Weights of a small GPT-style language model, trained from scratch on English Wikipedia.
Size: width 320, 5 heads of 64, MLP 640 SwiGLU, vocabulary 8192, 17.5M parameters.
Training: a variant of Muon for these matrices, 4933 steps.
Each number is 128 + 24 x the weight over its row's rms, rounded and kept within 0 to 255. Layers, rows and columns count from 0. The size above them is the row's rms in percent of the matrix's.

# layer 8 attention value, 320x320, rms 0.0838, rows 127, columns 80-159
size [ 80]
[[148 141 134 195 109 142 148 113 127 110 124 126 105 127 121 148 133 150 149 142  84 125 101 130 168 116 101 165 187 123 115 111 121 149 119 103 113  83 145 150 114 116  92  77 114 151 133 145 152 130 149 110 124 133 107 126 110 134 145 103 107 160 143 170 127 136  84 135 141 115 108 119 117 127 123  97 128 134 126 164]]
# layer 8 attention output (transposed), 320x320, rms 0.22, rows 127, columns 80-159
size [ 78]
[[127 144 122 105 120 110 116 138 120 122 119 102 133  89 105 108  99 117 162 107 150 141  63 114 122 138 143 146 136 107 132 112 119 100 149 150 136 111 118 101 142 106 113 158 151 130 111  96 159 133  84 101 123 160 111  80 145 149 131 123 147  85 109 143 130 128 155 142  88 111 127 102  67 109  89 103  92 129 134 118]]
# layer 8 attention query, 320x320, rms 0.0566, rows 128-146, columns 80-159
size [ 63  63  60  68  71  72  74  74  76  85  85  85  86  98  97 107 111 118 123]
[[185 149 120  86 141 119 114 158 105 118 116 161 128 105 153 156 135 118 111 159 110 170 130 139 111 114 161 122 111 158 152 137 139 140 124 132 133 103 129 137 112 100 130 126 116 150 149 130 121 119 119 145 130 126 135 113 186 105 110 155 136 152 118 100 123 126  99 114 121 136  99 109 135  73 153 133 125 123 147 110]
 [153 130 140  99 118 131 121  97 128 139 109 115 151 149 119 141 152 167 142 105 128 135 123 103 153 110 151 134 129 143 103 123 158 125 121  64 106 141  99 123 149 140 116 136 184  91 156 114 128 138 157 127 159  90 141 110  94  99 154  93 154 123 168 120 118 170  91 106 116 136 141 100 132 131 160 130 127 167 101 129]
 [134 128 104 141 107 106  87 129 143 111 131 148 139 156 120 131 152 129  90 111 112 130 115 147 122 115  84 127 151 146 134 131 119  92 120  97 120 111 166  87 143 121 102 122 116 141 122 142 166 114 106  81 154 135 133  74 147 128 132  96 132 169 138 144 145  97 153 140 108 128 161 147 155 146  93 161 130 115 110 145]
 [159  98 132 121 101 133 144 110 138 130 174 120 115 147 147 121 147 108 120 157  96 105 126 130 125 146 115 136 154 104 145 122 125 116 139 120 106 142 149 156 111 146 143 113 123 133 135 121 121  96  84  95  97 120 121 136 120 115 113 170 110 134 149  92 149 148 146 132 148 133 132 153 142 146 123 136 126 119 145 106]
 [165  69 131 131 125 120  94  96  93 101 149 110 106 118 138 115 124 139 169 168  97 131 129 159 110 165 132 110 109 137 159 114 146 136 167 142 130  93 152 133 156  97 110 112 118 107 153 116 124 146  89 103 108 136 134 124 163 116  98 171 100 144 119 119 120 123 127 125 103 144 156 184 126 103 100  99  80 135 159 109]
 [ 99  92  92 152 106 161 144 164 137 135 151 166 154 174 120 154  86 105  74 100 152  99 132  95 161 129  95 137 117 123 142 138 158  83 121 129 103 143 118  87  90 158 139  80 109 135 128 148 161  94 141 116 151 103 106 151 125  97 117 122 168 126 109 115 103 104  82 155 156 133 133 149 114 132 130 177 160 153 110 137]
 [111 133 112 163 157 114  83 112 152 123  81  82 127  95 100 123  82 150 138 175 139 150 148 137  88 106 143 127 144 151 137  95 108 151 172 137 112 153  89 147 131 160 117 136 134 114 109 105 115 167 145 101 150 119 155 104  99 118 149 145 130 155 122 153  97 136 123 127 121 117 137 169 156  91 139 103 142 136 146 103]
 [151 119 124 145 158 126 144 135 120 121 155 124 153 149 149 134 131 132 121 140 141 114 122 133  86  83 106 110 148  93  61 144 186  86 131 154 151 109 142 108  89 120 182 110 145 113 132  99 146 132  74 104 113 127 118 146 165 121 114  97  87 102 123 152 120 163 150 125 123 137 137 135 153 110 121 113 108  92 106 108]
 [115 127 116 106 180 113 128 137 144  97 136 131 150 141 131 121 102 158  88 131 122 149  98  94 140 114  95 132 150 156  56 147 164 107  97 150 139 132 148 164  93 145 171 125 116 160  82 115 109 103 144 132 132 120 117 153 117 151 132 111 151 106 147 146 115 159 135 112 160 104 142 108 147 125 143 113 149 148 116 151]
 [147  59 158 128 119 101 115 128  97 101 109  88  98 104 136 110 111  95 138 197 100 124 119 134 137 130 104 124  87 174 150 141 159 160 112 131 114 139 126 158 172 137 114 132 124  99  92  98 115 117 124 131  91  94 116  95  84 121 145 133 173 117 130 135 125 132 128 109 139  95 140 107 131 139 127 167 140 151 141 143]
 [131 139 150 132 131 131 143 129 142 121 129 146 135 102 144 142 148 127 115 130 112 146  98 114 140 159 133 144 123 127 152 131 139 114 113 127  98 175 137 147 106 114 116 153 133 150  69 133 117  81 128 122 175 158 141  81 134 148 156 165 132 106 103 121 154 165 156 172 112  76 114  82 153 149 134  91 130 160 140 133]
 [139 179 124 112 122  91 174 138 102 111 155 150 122 143 110 149 138 130 131 127 109 114 138 115 111 113 139 159 105 162 136 153 136  94  84 128 142 102  88 132 102 116 140  80 170  82  88 123 131 129 164 123 137 105 145 187 141 106 127  90 133 116 138  85 116 109  87 126 153 143 183 145 154  85 142 171 122 107 136 111]
 [108 101  89 134 101 170 111 119 140 120  90 126 135 107 133 109 100 104 142 124 104 127 124 120 158 105 115 126 159 139  88 114 100 129 130 130 108 123 104 162 138 125 147 132 105 130 132  87 186 115  94 160 141 137 115  97 133 122 123 115 136 172 162 103 100 154 136  89 132 131  96 132 167 128 103 133 144 143 115 112]
 [152  91 173 140 133 110 120 112 143 142 148 145 131 146 150  93 128 102 115 157 103 136  96  97 121 110 155 113 148 166 128  91  98 132 169 132 146 175 160  86 158 119 138 162 110 151 150  99 125  98 139 179 112 164 159  59 134 146 116 160 111 128  98 166 140 125 192 134  94 136 132 121 112 149 122 128 116 144 122 156]
 [155 158  66 142 152 162 130 135 109 154 135 111 100 101 130  84 145 134 160 165  77 127  49  94  86 121 112 136  85 145 107 143  95 105 151 117 116  95 124 140 150 112 120  96 102 157 140 141 162  89 146 173 140 117 151 137 142 114 115 158 132 176 165 115  86 126 160 126 105 173 116 144 101 125 142  75  82 110 137 112]
 [111 168  99  96  92 146 118 127 121 141 173 115 144 140 109 120 159 182 147  83 134 133 135 152 145 151 112 130  84 136 129 134 153 130  98 126 105 141 129  97 106  98 131 146 130 120 146 149  73  92 112 104 161 133 101 127 128 156 157 121 132 114 113 158 167 132  88  82 107 131  96 121 124 147 114  82 103 113 139 106]
 [ 96 102 116 152 133 115 158 144 131 171 116 147 115 143 114 141  87 116 126 106 177 106 112 118 116  92 110 122 131 123 103 138 127 105 110 124 114 103 121 129 165 136  93 107 134 122 133 141 134 105  99 134 172 118 176 176  99 102 110 120 159 117 118  90 167 101 100 150 144 115 112 103 126 143  89 133 129 153 156 145]
 [129 115 154 114 125 123 134  52 145 136 142 166 115 124 132 130 131 137 132 163 127 121 118 111 147 163 114 100 137 116 119 103  74 119 127 128 153 133 101 137 171 120 115 165 139 134 118 129 163 123 115 116 177  77 177 124  89 102  68 118 173 120 109 118 142 118 135  70 139 119 132 166 174 129 133 141 157 162 130 118]
 [117 140 102 118  80 133 119 102 107 152 128 105 111 105 139 154 127 130 153 139 111 140 123 123 146 131 101 114 123 163 138 151 126  75 145 156 132 146 105 173 148 115 104 146 100 100 131 150 132 152 158 108 186 104  60 130 153 102 120 118 102 120 181 132 154 168 166 151 118 141 132  73 129 116  92 112 113 148 174 167]]
# layer 8 attention key, 320x320, rms 0.0575, rows 128-146, columns 80-159
size [ 67  65  62  64  67  72  63  65  80  83  83  73  87 103 105 115 116 118 128]
[[104 158 120 120  78 124 154  99 134 129 139 146 145 160 122 115 140 170 138 114 122 167 106 151 127 100  98 124 171 157 103 148 112 101 113 118 102  92 125 128 116 137 154 121 121 155 132 148 180 114 142 139 126 140 149  93 123 177 108 178 123 165 126 139 124 163 134 107 142 157 138 122 131 134 134 152 139  81 144 156]
 [128  53 123 129 128 116 107 109 155 119 140 135 123 111 128 128 112  86 136 166 114 142 163 141 133 139 127 103 150  83 125 132 135 110 148 169 152 173 149 107 190 173 105 124  90 112 121 127 102 105 101  88 117 167 106 120 125 111 138 176 140 133 132 126 107 131 121 126 126 155 156 128 124 123  93  82 111 122 141 147]
 [112 145 139 141  91 127 113 115 148 186 156  98 169 100 154 124 138 162 115 101 157 148 139  93 152  63 139 117 110 103 168 160  98 112 123 104 162 112 106 154  94 125 131 156 125 114 156 148 145 161 107 137 120 123 154 125 150 127 109 147 119 132 132  85 121 114 129 113  99 148 150  72 108 145 167 176 148 121 138 158]
 [121 159 125 141 157 159 153 125 111 149 159 154 161 122  97 101 137 132 118  90 120 170 103 134 138 130 117 139 163 130 143  97 107 132 184 109 143 102 140 148 157 117 124 117 140 131 153 105 128 143 116 171 118 127 132  95 127  99 109 109 114 133 135  98 129 109 147  99 156  78 169  92 123 147 124 146 110 157 140 141]
 [134 135 109 141  99 109 137 134 154  94 102 117 114  90 118 129 133 107 136 109 174 129 145 154 126  78 106  81 176 205  97 111 105 135 140 106 135 145 101 109 118 129 146 107 156 131 103 158 134 120 137 137 128 128 157 101 119 139 163 132 118 110 132 167 138 145  72 175 172 116  83 113 125 151 157 104 110 116 131 110]
 [117  99 137 148  99 154 149 124 104 153 139 146 171 137 141 127 138 125 105 103  93 108 139 168 129 153 134 148 136 106 120 179 112 101 150 118 174 115 146 140 111 128 121  90 123 139 125  84 130 103 166 152 113 126 162 136 150  67 123 122 106 139 163  83 138 134 151 128 141  77 148 129 151 164 162 104 103 151 172 138]
 [151 112 118  95 115 161 113 166 120 121 143 104 112 149 107 110 163 106 147 145 121  99 159 125 139 111  87 139 111 133 163 160 104 158  49 172 110 163 115 119 109 110  87 120  89 104 144 175 134 152 141 133 148 127 161 115 129 147 139 138 135 146 126 138 100 144  95 121 123 147 135  96 119 119 121 153 185  96 117  95]
 [154 117 127 117  91 116 135 144 110 133 112 150 120 168 121 119 132  97 150 128 125 124 169 128 131 140 106 142 148 115 141 126 123 140 152 111 142 159 112 139 133 122 121 142 142 126 133  69 123 148 130 122 138  85 127 144 141 147 117 137 125 142 122  95  96  91 129 158 164  80 178 144 102 133 119 108 102 121 114 190]
 [139  97 110 143 119 141 196 107 154 177 143 111 116 108 109 148 138 198  94 111 104  94 130 116 130 120 136 118 146 137 139  81 149 138 103  89 116  88 138 135 146 132 104 108 119 161 141 153 128 130 161 127 127 142 169 148 134  99 113 134 124 126 115 120 164 145 148 124 137 138  97 109 171 121 159 165 116 174 164 111]
 [121 138 133 113 156 141 117 128 157  97  92  98 147 106 124 134 151 149 151 128 116 130 110 127 123 133 148  91 119 131  97  95  73 140 167 100 116 103 123 110 150 145 120 151  99 117 131 161 116 115 134 118 108 126  90 118 155 119 158 113 135 148 118 141  99 141 124 140 129 161 134 151 139 153 126 145 121 128 141  98]
 [113 109 115 152 112 124 161 120 120 153 115 140 128 148 147 150 108 178 130  96 141 107  91 168 140 108 113  86 115 119 147  77 148 128 143 118 129  77 134 113 163 112 105 107 115 106 164  99  91 172 121 114 100 138 113 109 119 101 154 145 147  72 123  72 108 118 140 135 145 112  88 141 150 193 133 168 111 120 148 104]
 [130 133  94 126 160 140 151 129 128 169 143 193 127 111 117 145 129 135 127 128 105 118 152  99 138 126 111 124 125  93 103 184 153 123 130 131 133 105 118 116 166 117 122 127 147 136 124  96 138 168 144 133 140  74  88 142 117 181 153  99 144 141 142 105  88 121  95  86 125 163  78 109 175  96 121 100 138 144 106 129]
 [167  94 125 126 138 164 127 129 122 120 124 145  93 125 135 117  88 127 155 138 118 110  77 146 129 129 110 156 114  95 154 127 166  97 117 138 145 102 149 148 107 104 119 100  93 119 160 135 133 180  88 115 126 102 114  68 127 147  91 139  86 132 100 123 163 104 132  83 177 150 154 102 109 110 161 170 158 134 102 148]
 [116 127 162  57  88 127 142 121 116 120 114  90 135 119 118 118 119 116 143 157  99 149 126 163 107 140 151 173  67 134 146 109 109 144 152 130 111 121 142 144 129 142 138 122  78 118 125 147 130 124 127  77 119 115 156  92 102 113 125 166 117 123 134 171 136 161 131 105 172 135 147 122 141 149 155 138 128 122 144 147]
 [ 90 123 126 156 121 147 122 135 143 162  89 148 129 135 141 121 107  92 144 172 111 100 129 132 138 106 130 135 124 160  85 122 125 140  91 179 122 122 144 127 150 126 125 102 132 128 117 112 150 141 115 135  93 120 144 110 129 143 183  88 116 117 136 112 116 149 135 136  97 134 106 148 151 123 114 109 153  72 140 153]
 [133 111 140 119 128 172 104 141 110 118 101 198 129 142 135 137 161 148 119  99 136 129 163 123 127 106 121 160 115 145 150 158 120 134 125 116 100 131 101 109 141 123 132 112 117 109 107 109 117 120 110 117 126  99 150  96  76 137 141 101 132 135 105  87 132 107 132 161  87  95  79 100  93 173 147 124 123 103 130 147]
 [113 120 123 106 122 149 114 122 146  96  97 147 120 128 109 128 145 108 102 119 129 136 133 114  78  76 117 138  91 140 152 167 114 105  75 152 155  79 138 130 150 142 113 111 108 116 121  90 136  80 137 136 126 112 149 143 140 130 126 127  96 141 126 155 154 124 122 135 108 137 124 114 147  96 153 131 106  77 107 111]
 [101 167 122 147 145 143 150 134 168 180 122 125 152 147  92 120 138 146 157 158 119  80  94 146 165  97  78 121 171 114 156 126 118 111 146 143 155 138 115 135 172 120 125  99  88 139 192 111 143 157 159 112 122 106 140 121 138 142 115 139 120 117 137 104 133  89 104 156 139  90 125 145 172 123 118 125 143 112 163 102]
 [133 148  88 109 150 128 109 113 154 131 117 132 116 127 133 138 131  80 100 146 143 131 109 115  96 159 113 129  82 140 136  71 121 119 158 119 121 166 109 131 127 138 154 112 160 132 162 126 115 129 134 148 111 138  49  63 140 113  85 147 122 167  98 119 140 142 126 140 126 143  88 128  99 126 132 106  91 118 155 142]]